Each number is 500 + 25 x the weight over the matrix's rms, rounded and kept within 0 to 999. Layers, rows and columns count from 0. Numbers have three digits each.

# k: layer 5 attention key, 640x640, rms 0.0382, rows 398-450, columns 128-255
# q: layer 5 attention query, 640x640, rms 0.0385, rows 399-450, columns 128-255
k398:520531451521475491504565557454530508485521479499463497450526490538430463545542525526455483524515547528531509529482528503496500468545564501495463519492495494501511521508487506518488526492494559491531535489414482601505500502501497515538442492521464547512491480498473429466535462549495514551508508461473524455485499559481451435455472561501548506530501509486528571538527505483440501546493
q399:498459499480480518510502501487528529493558505497531496471484512499484503480482504483541472490518510528503516519516454534508508503479471493493500519513497451498477487514488480541508490535519511505462483456507506521490486495511502495515521477558493493489521537506470507529481492507506497522500547538543551508520524494489466528492483498520527514520525509495513483467508484492536497461510
k399:492531494488492494516506509470556488474517501495485512469469488507507488514551517446485485479504513465535490516460541515471501511489495471494481534489494515496480509504477464513492514488532477478517488496504517519484520570495535514484486501559441495573497490478474486434502503497516528475515473513485470507486526509501467493476477499510501516510510527501498539494475545494500530476517
q400:523533500472472518508472503507498516486490510481503468496470481530477537493479525486536451506486495494521494525473482505486492533454561485486522491513495504488487464496490489522506507525512498467496465516507519535464531490514511471518522537495478534526513495490484498481502491489496505485528519502539531490494503510472463499471473481527530452520515488522464515498528477485509517510486
k400:489538508512452554532531513507541532510478497452513495466499527470501510513560463470504549519483506499530481496498511533480489488468523513512504498502514525520488488461505546483500526518538492479501545546526477519490486515504532524522502511553478480514520505513497474498515532534521498459500515508485499508538450507487480477471514539487492521458487513487467502510512512502491516527514
q401:492477510528435537531478549530492506516460483485525460508480460492461470511501492485522515485497494508495526506500485503451530498579471513530548481457511502475486485509483502505536488526545503491519487524480465506494542527494500483459538525531488508548534501522510536488506475457515541443510523501473507479509502503471478513532489498556476460512487484522473486532517540538519560486457
k401:519488536511477535504489459538507474475528493505477471527525509469522512525480539495488503475491451505464527512485505490501499546432460530477511580489520528469488515470541528484538518479512496521502458503547472460502527461524478512531523459477530535445458545504514512492471532492516511468534457520510504551527467463465520513509497517487459498489506469529484525474532509488482509497479
q402:494493498540437498498504511515471469521487497463487484558514517478497521473437474562484501541520472483479469479486496488481496499532520526543520535515545554494520484476512489453518546498496493512488477517478484543533506495498474517470470493498484508475471475510508534474512492474562493464532504511500474439515496503503495510531453510541465504510508500517495516481481526503498558483525
k402:473499515484471474420482496499503547505516508499523510543515499491533523480520449497526508505500537538528469496507530501498519496484511510501542540555506507480468502474506492513549505472555484551498515521512479502479525508505469502546493454529513458488512504518533511492480527492510523520497456495504520493527469507501494510521477482493459493483472519516490456452512495478467500507517
q403:490529503532514521509509551515519471486469452493511511506473479484513526526482512505493505543493497507488532501458523512515559518522509523511523505524511557463510492511512517476532489486513522514498502534528490463497533536500507495494476490501460511490482492476498527499508529511486485490499492502499500510480490483496492496534534531514482482514488492489497510480486536543512527491526
k403:469482504514493513494477469499450503441485497521503489561481491490520503461508510470537505517491484518467493478528497560519564489519483498448495500509447511456461505490516533473522463516513492493447501507513491470505477507540476465493538490504518486478468510486552551499461516488501501493469475492500514538452461476507462558539508491492441486509526550504512490501528489518477497488523
q404:534477488497518485535537510481498484504520490444486464482509498515481484481511522508516504515519532507512482540496467480542503522482481494495479514489519504460528509513504510541513502498487473482501500468504494515478459495493476493490494537489525538490479539479472516489532498488505474520527488481509524501529498467497515502492508458516524504456498520484513504510496487476488458507492
k404:474488479515491488477473497521511518510518515519479518467489502513520476506510509530488471511476490469550551481453493447506480496484496477525464492476494517545525464485473463518471511477464515507493517495520523519510490516493496472474500508504456508519555462500461527524509469519457479498537523490505495486505512468507470498491487481503501474480471481474506472485484448491535511481485
q405:506466481483509524516517519527516512494504516487548458515521491515505510536511536492516469534513478468509530543533497513478486497505493494496528530498484430459461492504510492493496494544499487486538494460521527494450500512503475489511515531481448548542509510524501504513504497494492538483484537524557552515468551473488477542494521500553487488468482515501515516500482478470491517505494
k405:528474503478502507511555539484491546510515554463511512480511518481538476488508479484541471455491471478488526527493540457515501519500463461503480517519521484502474505511419489490487492511517503467481508517501517530480503537494518490449516504511485503509484504513474513488467467465500509489506487506474457495503477502489458508464502473513533504544488517489488515513509503504490532465529
q406:500498500472506483500488463511537491526506508509525536476528506470500500494470500504522491475464463461483492492461558501506478487513480495493500502506490453494511543514501499474525482517521488482523518514491536505506481434495531489512521500496492526477498504481518479509488510512474545535529522469493498498461500481509469476499515489511492498549500497447538490424471503538466502480528
k406:468509531477501536496519511481502522434488500520530505502489504495492545533441457478473497506496513502500519522494512499467517498531511452486487501545465513524478458557497515466547489526534470508513516482487535455547515506483488542452496497452514484453489550488513488491499508521482521465467464514489537534478503489478497516524546516489472483520517538483510521527490509510489478507458
q407:498522517499472495515518534570489479503494450495539513536492463485523513510471515479480508498542478525483528479468544511512472531495536433510503488496470526533492486496478515449506473503515490475519496520505521532548497512523478519516507525498455517473472525457486483519492528513532535502472526504493491492527532514529492512502456549535503511508449530483484511504506537490528562483524
k407:545493490503519440509508505443501522521486507443504528486458462487541481499523475483522543494482486531519506505480522519503542499520512508479473515528495488461490482508523492471515506519524495511485552489534462513512508507466503507530498497561473472464488519512503504475495529526516522523463528516508532498503482498508483511512505514518502527500542526507467485496513513484498522497540
q408:476497507487525486483480525461516462473518504458486513489521526542494542479520547509546483533478495486538503509459517503541558479549515502547494486475504482534516514508476552531502513499552472452508529527542507497532479470480494482518486509531488473549510527462463512530455496534466503506493498489488513497560494532470477521546554497464500474515514513463525525528489494519485473500495
k408:452534518513481518480472484482501499498520517464513463474496496498495562511481494506458520522455498511577522508534518572499495514487516495458444459519507515508506500482570443456467475470483456489447508500544560462479526498474471514487458558513495492504511490503503500576503524511479441461485508483507517566468525491464499495545508478532496512549490496542520523522490520518503502480472
q409:482461554571525529526489515461532509494514506480482510468470534526473501463499544562496553468512457482443507547514475519504498479516494486537524458489515509481557510497488470486504504540493486571483512472513501539507488451480467522542530487503498445496482534526474490488458496465508472489499530543492471537503506480484511529527481462556469462493479504463479541466474514449544500479502
k409:494473532454518490465491479451525516472519519480464521526498528466484571492484480485462496436519496514474524495484539539536511480491522506518492505487501489472520482470503477478483519527485469538529503465553480511465503484493491473535489482488465511531535501472508495476498534456453499486524458512542487545529474482500560488498477462528535480568491496521521479465512527517489479483487
q410:541443502491538499507513487509518508500491503474506482453527494499562451504530518490509480508509477487493511504479444470492493503512491471481501483458484491477511494524494494466536509501507492542513474462506491478498487519534514500512485529550493544489475522509524520468490530509497508496512514497481507496501523489466462491533526537523535567477496506517497530447481537481482501485477
k410:497489505499509439497437511453511502469492482551499496482474451500523478519508506516490458518465500486482514521444487460479527509513462495449499493513457547504468497500452488532529479507487511507537518496473517506562504532451480494501541508486494486482506502466481505507510505510510557504525487486541489483471539486523433514453499500473456504466512515476525518463475511511498455468494
q411:522450469494479537527524458528515532508504476488516461484536481489527502530536460515495490508460520499512449525501484518483463507578484511464484512521490443511495513471527555522519503459520489475526522444503467515463487557480471531521462506487494538530469568503494507506496495537489493513510535478518512494477489455481497533498508499511481544487499499459474531523512476498485536467494
k411:523476471495514465496481540547511510529483496495519506498506486494537460447489556498565469513517508498516537518512518485494485504498525515528504544468487421527443487492475498506480494500500510471495497498493557486511500469512502494508459492563482512559556488475478537521517443524448514491530529492510515464498501504527476473479491509477481528496431492420492502515529466462480562493491
q412:490479535502493457511502507486526514531544545488525483480469512467528491518429476507498485504481492511513485459492518499505453518494498459493514496465492487525504509467501499449540476504538461515456464568492512502565476495528517497500512494505455488450484527502525514471480548486495518495507499508504477507535498494445496473526483542514485499524460491466478499425447519520511505473503
k412:488498525481487487493511500451487507492489504515531504500484471492524526516479494512505506499489503530476477482508526512474492500516500478494498496531476522490500476526502502511523486528530474527519497487533478483506525517488501491474499481502503526470470512507525511476489511483514497528454471509530487535470502471449478530522507517504482497512530525549506506506494516509464488472515
q413:509452502501523479508502482522518533473546512577558463450523490456517461511509518500499500488494509497499475468490470486517500504482461516482474513501508447453513509518509518479566502482483513518510495490495512511499488522525515478483515508529468504488479481501560501451486518485504539523508511503505499505535542451471518541525523541490499520483482535470493508457501488465505513497485
k413:468442515499529508475503498474520497494496525530519486523454465449513456494487517554494531446501515497511535508482465480473526541485458528477469503494470510518481466503429483509510524526467498528505515490510516480546518516498543490441497484512500470495511537479507529491471531482506509476495460524547508503498526425504511470502498485503467507528498504468466505447459473526514467469501
q414:526563471479490468492516487538451462518528511496497509534505461489531477495546515510484492469508460519494558546452470508558475520478483491485486521551450476525477496497437486499472494513474518462483505492499502510466480489501512490545486519527504526479524495522525451529538500505499491507467503500524493518475537517521465501450533503517528524494478544486491524495516493527529477464541
k414:523510502466498511501495538518507499508476503534495508475479469478478453487513484492499491499533566495537523476494467465498465458495497510483465518530511494466507493515456509508466456519489503458510512510443493584478513526497518496494482497495505538494495504514502459454548481517506510541447538474464492447523493558504434439445473524480543576480526488453501539548537467500457511490528
q415:478451502498496513462472489491468500476474468495478506473530455481499501499500471497469497505475539460470481490473551500504502483516519545512469492511495522520526510526499500537503523494473480540531521455551480477523524498434527507433503516512496448534498505503483513513530511522478481472494467446460473516473490477523531445522481512464505526487499477528538473527496532513530510471467
k415:515529504557501486477486488521468467491541490482506496534505494520466506500459528511517526481542501514502513505455504494487543489478495478475522545503493493521495510472548482534506510478492516490495506484517510465459502476501484512522497484484496473497496516474544472588494528510501536480469515503506534540506533551528529520522495481510461473482479498491528485524537478517501498517467
q416:507497492524470505522484482524498471472496475517496501469453528526460471498513500488517494511505528502524481502487503497515504522498482505498481475508486527512497528465532490524471497478518491472475481519468494466536508502532474485507485531502533538497511495491517521529496459495496516482494493488521478489479487502501493523483513466504504526439519483496503507498494507521518482508506
k416:504504495471472476528512501497494505501518525515502531522486480500500505521491496551500521507487479498537497505503489520494506482478508526511515500476493528525507477497472480510484498517503490478506484508464480509498511472522471478461486472505526476487513536476480525498496527481520480472518494508510509508509527525490480506507486540530484481529494493494467490509480471470559505514473
q417:507482499516483474476489518513516495501502513521500487504505442483485503523504516509513513481531493500517476476500526472499496495496485462479504550482477504490519510514479510518520482498486510506510547490517531528482530518500481520507525487486466496509514503506465523538513525512539505487495519516497484475538523508504517523500491451475514445517492501484511485479483476522504538499474
k417:482504515506517537514502481494485489493509503501505497510532505513466503491491489509481511491483517517488500511514480529491500482489494486463549470504528475457462520521515526469536493467550479510574494507496510493515474505514526512540521487500566493505515472538509495484499517500480518487471467489512510541464480493481526516506503527480484490514528551548462479493553508491484493530522
q418:474493517513493494497491458534522505509507489477486453510462506535490514500505505476530504511485481521503471502489484511521458495511474511540507458501504500509499494467523482486519512468509487520486476486499525501484490514498472504489519509488514511503490515506505522496496517491512459474475497495487498463512485538501514529515491523501505501505493504539495512488542510539477511545490
k418:525492507483520518506530504484501486491529527448502487493555501541465518494511491478493528499498514515482491544514492498494472509505509492481494499503506466447491497503514547501527461491511517530518510476473493484485511515539503492513504477499525454492480481529517476523519470519482506533513518492522497551463502503484492505474538474515514488523550536520481494537533520496480506521508
q419:523437519496489496489484514505507521502538487472473447498448506490508545499492490482538517512511449537493530534506473491512457508512459544503506470476535534490537475509480461481516512457533509533516492461528519458479458514519478500419535481474491485469500468504536517532526519481505486455481509504518487518523507542492479522527478499514520517480483501521440518528530473539466536533465
k419:493519471540527492560549487467450515459532527505488478519532515503497502487519504476484522481477492489502494526499497527504480471527484469474551478481480466490466501493538534468538521503524494512551477509486473512533490493499506449539511438476503459523498460511495519523512514497464491507476497455507521527427480532454487507503521532548463502487506491531478513475494526506459515554532
q420:462499533464468451512471495553504467473515501502444504487503478486482500496495538494510510485524492513474457455473507504471530491483551448526538485494475491506499462467483472508495541474531514546512482518517543490461496529534531482483551543460500539521489535447496512536538515486525486496529477493484483467489483519549484540484468449530524441555432486512490473465489477477488497533465
k420:516483509519537501517511484433474485560535497441467499516538486541517522490491505478492528483507519525520505549496500506504473507528509495503502504537501495472509496511527505475496505514502498540565521467488508483504495473511531492502468469488577480473499457526516518561535512520478506502491491517482520512498526501514497525527533503490474504503533527504478458506538523488448520546509
q421:467497535502463520497492516502451479494456509474478453547494524504527518502510503483506499498503476526515473500525536539528511459532499492514511503511468499489520501450483488470482520503514477520519478512535495495490477512512535508483507507474514531529516497460524536533525493456502545491562477514458469463540479526464540538529436468513495486488468491512511478503506525475465491474511
k421:513480502510498477492495496463524519546531503515502461537493494516521504473477550501465492513515511516505561494488453483481520497475499486480478529529510501478509513501482477462512471480502498517511514480467506492538497468492491474520527466477545499470506489501525494482530522511493513480483450490494502487469531471499526511509527483546458464511511526514491484477514513491500485534521
q422:516524477508497542494544529450497490457502526471518537470504480587572496478535519517485463537465521552539482505513492529481489493524505481499473548499528472518464533541568528524487523496469497493491519526478464508532563502481532531550417478525505472520507520523480482471426484553538524543487489520515521522507530557485511477478540540472491510477549521508517451553501558490543505518601
k422:502487482484455494483508500492550505499451460523478470487478451560462480512509465529474475549512507460513480499514544497479512526556509537511457491474486498494525481493467520548481453457509518484480495522503458502525525523468490500485478515535476504530495530508475489511511470522552531505538542517546496502485526540551482517457486481473542492500522477490491501511452518550513529512453
q423:537544507530536498510542491478513493470573550451511520497534486504563508476466469558493456519481479528557516523488468517520461520515458471460450481475560485525464475535544517456535494509477504509487468507489482516506540550518463491502489475530493452461466498581503530508442486515543481518440500516497554545528498516447470510496524508577449557480538546488506489534518553545460484540536
k423:531514476476492497516551512480536556465473448501490465524531495510472519499500485503460510542528542473493537491508534516469511499529561517505456478465493544497473522453477540503513456479479549452505458528495451503524501509518506525487483474494517494518481510498475470499516481530506504517506521494531494453525496505504452496454480490520521484539525507483479532498472530526512500500502
q424:500455493464474470482505519479502466524473502512542477490497430508494464493515509453502497529499512518523505467498484473487507487514488446522481528518460472501501510496483483523480519509491506506527519518480486555520502446508499540514501534549493562516504517485468488454500491517512546514555524504488499508514528511504540488494501510432548499515476500482516519511535513487501518457497
k424:509468493514522490473452529523522500505516465530497444499475506536506513516491496499522465538476508491517442531522506522458507518504476518494494510502507496506499465484489486542489496471501506480494504524508489496492532523499476525503500493507515503521488524530478518547511470511550508518507538497516501502506522518502495510489479507475508520483482488500476457520467490518490490493487
q425:445430567519506506512440479481477516508513507503503524542461591462496522501432509519543496441540459439478528453442563493515529502492513485485562473529492535561492495489470462507533532515533465525518486523546562462502478523477497464498536515460505472496560484461524546548547577463521451477513476506462464504483476465494485507538469453502475454511458481490467504432482514477500453493465
k425:468473498508511485504504498522489500513481516517559517517517532466503487514500514472527459471510510518475500477514485489532486518491482489486539516491521487486480517529497523470525492521520475528504509495489535522487495493482492484530511522512484506463476501491522522518482533467510499489525490507484497522518502492479561483521523509511500510511472503497503513478517508490497509479528
q426:502459509506545507511490498467511508445522539460531490468489497512526503487472492494533492524486477497540501546505481475500498482550500443473497471545496473507428487536518506562470462531507501521512477518489505527503512480502477520523546536483525494471507569550424506519542464540472505508515551503507543542488486504519470501482511478486492501490538543499519506488533509507481470504522
k426:538548443507471495533588499477486532452499482489483469475520483567438479536544488470448529568525535508558505514467526523482545480514534539499428494456509516517481485446507531523503514513432509434497500537459473548551511509467496521482473476492529490498493521495410440504555458538483515528515527481491464476516526567490433479443435560504529461516528510462510534532485493499487495559493
q427:495494513533541570439514498483527480470521488490484505487463503524505503504455467538484539507514470474461525566514453492489530491515486452482517405539525510548456518534507488555461454507502537524513475461499503476494525471493526510525487544497529492463523538556475485524499485506461479497475503504518542538476499500536477508473513501490504511544540517534495517460537488533536469505533
k427:519526452499511491510507482475501501512499505503506519471508479506511462517575514486495515474500498446532541506463516446511515490489522503499513502502482532513513532500508471485480527480468512484512529504501488492492504507508525505508489509500466508530499487467461478485507483501493479500493481493485511451503516512527490503467538526484503529500512496498497533505491471487508519509524
q428:461469524508501454537442440511520554519555535493480501515559555435478521508496498528491497485453531490548485457538513469532521479475486511486540533458502511499564466448490449459491553472522433506462467536495554442508452516528467449468505449425517470527478513483508548530481534453531458522499472509521437524511473458462477534566469431528467477494459453484466453442436449477519451500431
k428:441493553521514486498482508528505494471500516528531509536481540469494523521472528482534498472513495510457484493531497549512450462501497480510515522471516497490511498517496527481548502510533455554533512491514512516503514511502489466521517514509487479511506493507559531517488530454527498489494508516482499561482466495497549488533468493523489453542500520537540481523452514487492478514482
q429:498409494533524530461513512481509522441532528511525509490455475468480488545502489506535489525519495480489517534511463533490495447493512490486506469563544494527463489511496541561497476498501521555512489463514482473529514500497499481519500538493552457502537585492456506523515494528451479487471568481551525547471515519493492487483514523478490491532576517493489539498526510552514476496511
k429:521544445495518476541530485434494505472512482480475505460491487577513434559534483451467529472523519449506513508482508501513549481496517514501494490517543493513453529485508482506511525567424521463544532536477487546505488507513533507524484488494476511540451497459425430487541481530495521518500490486459496458470540524515496463465504532484534533484488526466518511544523503496454492494547
q430:479500517521539533496505512439477487425492462507520470472493491533519512515493490500459542508504502491534553530486537515499559502465506505497489492551494504492477512503511515547511485560478556505524511478506479454484504544474482551524504537495544503514503483522448500509540462546519506466496503465494539514458504505502508499493532524456505493501561532516492551505540501544471470519520
k430:493490468511506524538475468499489496521508492505483495510495506497515488463530504501497499475499502455512521448466469482508534502475486510515519484489508518489508519463502472502472509483469501468496509502483499485497490460510505493485528492489488491532497491477468512494499480506484453483512479489487522486502522461522503542484547503510497501479470475471500513483519490510507486502506
q431:502524520482491481478466474471457512496473485460501512459473507504528500507477491582449514508486516500478517489485487440526479503509473455506492495552514526480521496510512488497517539492499473490507508526494470520486490506468524525446527497487545471504530466515529505524479492465561462448451515489533468531526488463507470495510513523514499504491550507512498483462476487516514514486498
k431:504479523456472519519442532522470491534508503492496468515508482531505527490517512502506464502503528478489452476489482467476496474484509514530506496546492488489536487472481481527522495490473509544526505494478558510506489504452508506486500458496495520468502517519543509465514494477480484526490490491532501462507553410480480482513507526497482441515461490555499499480508483481520505514489
q432:454537515546493521481517518493533453472456483545509532505494558525466514494491513512509557487536505448482522507461484513510535501506535482541526480497477576526515504541547459490515521509532535520510502460552496496515504457491519487554520481505480492507522494488499503480475496502461455490509515503483486494492540501522539513521546495517488491537523498505520530474488540504496504496496
k432:466523522553514539493513476519494507521537483495520494485504502485465518517486499455505487478511512490505533497502489511480508491492533504502502525504495486516515520507496507494531515495484502505483520475508516538537491476509543525527494482488492484514481507505496514475512524457487472507494466501472493533501515508504577500529505504518504514521504520504534485496512520483532504469509
q433:503493496494506521512534538510499510491478463511499484530528496536515462502561532467490522527522525518518508544507430521513527495555517518512477518447475475452458525546497513505484515520467532483530507427494476516463518498469501492502481516520518541529539479520481499507503451534495502513501494490459530494493540493542479496470578459531510514495514480530518492594522492484468520512506
k433:522528468482491550496489491520533510512513474494491474471495527521521457497501505518490469524503520471534528532472455473502518529507487508502476474496485515539508495491462500508466493465501538468503503498502540515492493476500483488472498513487465514506510513505460479506514465520488498523522522499507516485519521524517493527490512479483532522498458500465520494523503496489483516479476
q434:488471502520514507504507500474537499472468498497508489495526515516492490521500488513493469486519510486459532497461503506489504519498515482504516490466488510500520517525537503490541481470506514553545516457494512505517493468488516504562504468473502521494494523472509486505505500477468472506540514501480514542511525486511525500509535500521473514480530497516538525511487524503496536481491
k434:497498506485532493474514509473480510482511521469511528493465486481478473497478492519536471483498499503468519514520496499501541503515521544507499541529467506540486504506458471486483513522472494526490494459512483522538500494454482493543470515487484497484480515487515513496521506528499497520504476489520510528493497520479538505506506500484534481557476530504516458480544511510494499446527
q435:473474477530444505531528541473491476530501465506472518516510494458486527456487507517519499530509520504487475500472473540495531419500547589521503493465524495512483485454476507508510523492496524508487510495502500519468501498451499494583447411490485510487516522470533492503493484505475462502491513506444526502529481488498499482533544520494485521550488492474487516458478473575478514506516
k435:470515506514532479470475441463487511483496493500484459518473507474457509474550521466512527519495502543505502499531455549480530463502558526464492484508482478479476480451492479453508487475489487512466482524512542485498519485466511485488498488525508493533540512514474498483539502521481509471522483506509527513510496499494465516507486490506464482563517504477519498491506526485494537467530
q436:506482499478508489496495477517569497529488472540507530485541535512488516501497542511473493460506523462486500543523517522496477468479483503505515459448505476543526477505510530503506451506503537514526504458504528485518475443526509493516516511449534515508476493506469470459525495503471541511453507496512516478491486449499482494483467477459501499515505466446502482481495476495475471518482
k436:514498509475534522473523492522501534524483492510498515440548508512530555524488501490465473502463508440503516511527481438480483492498504466475465465489504479535518509538508517453488432533473504463503490486443493493535493521492496542490525521481502519499520468497456471500474465499445480465505491500486518505493511510509500491513543515499545487531482500474503501488521526510489513515493
q437:506474476543453470481517424538519540506514493528515495514505504496501518534466536542517478484541506503497506494482504455526489506509458492493493492533525467522482451509500504510527507463565511508535486478472546527504448474483500492544476511453469519524502477500526478539462519491488528467480541499504474501478530508516525541504506495487527515496548518521486530496514524496519479506499
k437:504466552515481522505494501515511497482480498512493527441476481469515511546470487443505529465530544471473522499509535494484468479501528515495507486469515461519493558541464471521542496508497467470519460516499489506505502536474518529529495503480531539533458492442539526506495530471524531472530505499465470499486502489493498506512491503498492546520495503460487510484471534513504477423571
q438:468480523539521474457516477525521513516515506514532485507493542498497502554485521541496540487525468501510503490507500440509444495494480496486517521484509481536517528538559456479503489489517482533505521494468558489538436473487477528539481523490513519488470477474468537465489516482503520484485490541506482535482485502528496523481482482469506524503541531511502499497477503511529493507473
k438:509467545493493491500511515456530497493519513539484510493477511490508519547478499525478452448496504493476483482507532534526530480514447478493531487474491493475516513515486470515501489484517426505501522490483476466498496537468469516550476490487483519499463485484528526490451499491525471512473495527506474547475498436484522509528493468517500476518541492544527512488471555524504501486527
q439:489510528515540464500491534542484486469529504510538502488508502483488507499476507457487486494514493522523487498533493452510463514475525501477482517496464509504474500507478470439517482510504505512453470526509507538518481509529484506535516524525505525469469482527498484489485531482533516466514521508503504516528503480483465529479505524526526511503499515509484513541556505523475497503512
k439:499503494492512511518520504551550448551473500524502501494545503526479496521542522517476521518481493501535515500452524471502506513510496518575487510505509517536513484473491474521488475464509470504497482512504501521525525497460535500483504469524478519473498489535549504484484517480513486519461495536472460502529468505442497517466507517486474445528512485505491543464468541537461463500528
q440:464502528465492533505493501497487478467495485531517494507447486496485555501469495500470503487500520531501522438490520476491503496457480520504518492531504554521501520508488503542521509491499487516534454521491480493511486511513490507498506474456521483471508485449494521523513531449528506464490451482537517510506487522537564489542511524429473460475527504492493506477506480550487464529475
k440:468484543548503551487466469512447447510505528497496509526457516489498505462480531492505519476504494494473481466537498479533498504482505504521535489509491518467538525462526452470529520472476451546505486478531472435464493480517515501518527497477569456531465422554545530532486561474511477469499459529504479536486483424462566515528554521516447466502546488584503483513514495512507485500481
q441:487482530539475491525546476485497497490539523484511487526495535502504544448460527517503484503519464504517508491485506456476486498536473517508476480511542478541506494509489480474489533517511511544471534500500513518491501545469503514498512468516469484500481512510527514503464490474524468532511481493491509522521512479506531524511510495510488523511485488506522497486474498490516545482513
k441:494494529497501518486519477489503493492513497513511502513530507481511558508519507508525463491481500518502508499465525539476508489494487465490517509495520511493483503553490430494496490499510486517481520510502467478493525484475502477500469488536495497510525502503519538504492479466496488481481459522513513553500520507526503468513500461522489488501516456526534467527504511503524522456543
q442:470541497443494495524496466494509453489493496548508454502482504492510495519485466482494470465472497505509501491515539569496469479438489499479527448522508522565466541488548508501495486474491492516512501528508506533528469453534507470507508492511524469503490510481501501494506499460447529503537434463484481525468464532498537475489479534472495520508485521502507489410477511526504477493520
k442:499503498482518501490506527451478491479475486493509510545521480490475468493441507473474516464518528511470477493514472531516482513520501492507519504534484471480483529532512522482502484532494527530522492477440480496521484454532481517528495504475519490498489499481531466488507530512496507506484476527537499495469529491475566475520552525508498485501501544509536515495566518509500490518482
q443:517492512486520509469494507492533517481478471469509538464530452510511549500506494547521468494476454497490517535491486480497544487514509486502500472484500496487543496521474511479500486479552488505501524445499503536469511528489506489508541536501515500485474558497481476509510482519462497499481489521513528510494546495512435502512482502565479511540484516526520484495499534505462518524488
k443:536525508461482533532484530479489516528456467527551503507527488500510511504495510494511460551507526482494502525502477491478512482499520483505511490485443523511489488481482494489524472491517479470484471506507567553527493515483460471472533541531488457496522528501494483506533457519534488464534485499490502495487522511507500463507500499506499496534480512481483525526520503492548537508465
q444:453493513553519477500464515470466451464469487489476507461515480458492528494481497476463515524500489488461496465465533501508537512477525566511501533503536507464518508487488507481535527518516483518483540527509490527492485449462484485497487482486496455509515493482511501508534502493506537514514469490512416529495479505516504500529498525510469474496499507484524530477453515524497488496488
k444:451482536488511500482491523490480497474541515489480503536487512484437524501466509496509499480510515530484488502483554527505521467491514479517504526505490506482499490456494480483502502515508479529504505495514510483479522527511486489519501485490527499500491500486537516526507527491516510495482470502496509539512484485478524530536493529508482429538494507519485499480523495531459494502471
q445:509525484501496539485506526502444484503473489515485536530492507534504490481510523472458510534529516483484520510467521478508520520523502515493489476533456518484452490540514504503481490470463519494538548465484500459504517533488522526480477469472512515515494461494501509500518498535516487475456501479451532500476521483507480528477505515473505494487531470519500475541552494503511524485513
k445:530497493508507514495517504501488466530523512470491519470525523522550484456541502506513487524497505462500511499510465464470544514524499484504512479457513472503520534505507483495467497492505524465474532502491487520498480499495508488472484487539488532493504511480483529489483493529492466512492551519470510490513531511485488542531502517532500533475495497500510492517539501460533523496557
q446:520523502490490464492478486492506482509527513557509512473540515496533482502491499495486521525516494482502517469533488485482462476482504516492441482489530487541536488500505505480485496492501488567453514531500514493508437475521480523492504518495516496494474492492484503446495509479483535520469494505498484537525518489469514481482499523464508527530490483510539495462471489466517467500511
k446:490514503512522475507507509432525511504504490488511511484464501512543531524507487522475537481464503495519478520470503481471505508509463474490504425547536488514531508542511480503497484515512497509506538504503522498512535514513499507546530525468508490511495502510497463518473460495511469502484516495488524490485510480502513477504502502526540517516558499534501514524441511490512441506498
q447:484506506483535509500479492471509476454482484491528519468527487492513523494485501516487469520476504510523496475490536483536505528500481513470442489499437506496500497520504480492511497482499498484496519528530531508505512532526494514506477472478486474495514532499482522544517485507524515506523484473486510505506489482483492505490502496512508464483479460453527515487473453501483536476509
k447:514530497491542481509506542493522545504469524493559516494527514477477497499535535517540509528491464516528501485528532507489526482544481467513462442481469463521474535518503509496462453501482499460460521484459518483477470521505484484473472521511506479512509518468511524500514477530473504552474529520489476504504545559533495528496467502477513501566494515448485483513467492518478532480506
q448:482517520491523499507499439513489499479504528521447503486510530494471552477477492520465500473511491521499505510528536497513513504521495497491479491482466514495485496502475450496432518517493493480502493500497484469532476487491449537507487448517516482477472502463440515507488483512508523468440492515533465501461474515492526472476455488453521475452531437475502505531462480507536445502478
k448:480514532538479507509507496533486490513456507472477554487512525499464557513487531517491498459553540518506486497507498495506475452515508447529525477465539500527527489518547507503476492485505478494510498490484519530474494550520474493459477504474469504516500471472486522450503477519527482518486536474525449491482485535515526489504489504535527462482514475538515545556493511484466513499477
q449:515467510506535490481500491545518497482511453510511475454519484461524514540464493513506502491489509494483490501510504513505447472509492480513504500490493556496545552529518507457531474518475502517493501498529493472512474505506483494484530546484489517495469521496517490489500498495490469504501469508495473507491493427509497521525439490428502501461489530520462478488451518504521459532472
k449:466458541482542533493500512511492480508471471524506480573477448495518480522460486530523485425485510500468537497477525527524521527478482478525498531522465501483503479511468470521522468542506495539504515490495488495503493505502479496509529491481479498516502458488543526519464538473513503535508442496533484568503453476505543505519499494511474452499493535490512461470496488529469478506536
q450:521496484447484468495482493449476477520508521490465526493527492511500523498524454518490491534444502481489468492510535506503506456543489532499465468515481478497499516485452513516433517481488488474514517563488481516502527494484483500442460490490553436503489519504490497539500482523500513507480440473497479485536451508485483476508513492439518490497477489474499490506474438519508481492470
k450:481495505506497500500458505501447466466478513485488457534519544509467507456456489491485556512505544528513495505542462534525474481478496474498489426520485484491494497510553520499490493520480513475527472525529547436471488493567487507470533518439525461512475524514483470519520503511504485473486514458524491468482507499479512488543495490514493504522494491509492505544468446474489508551502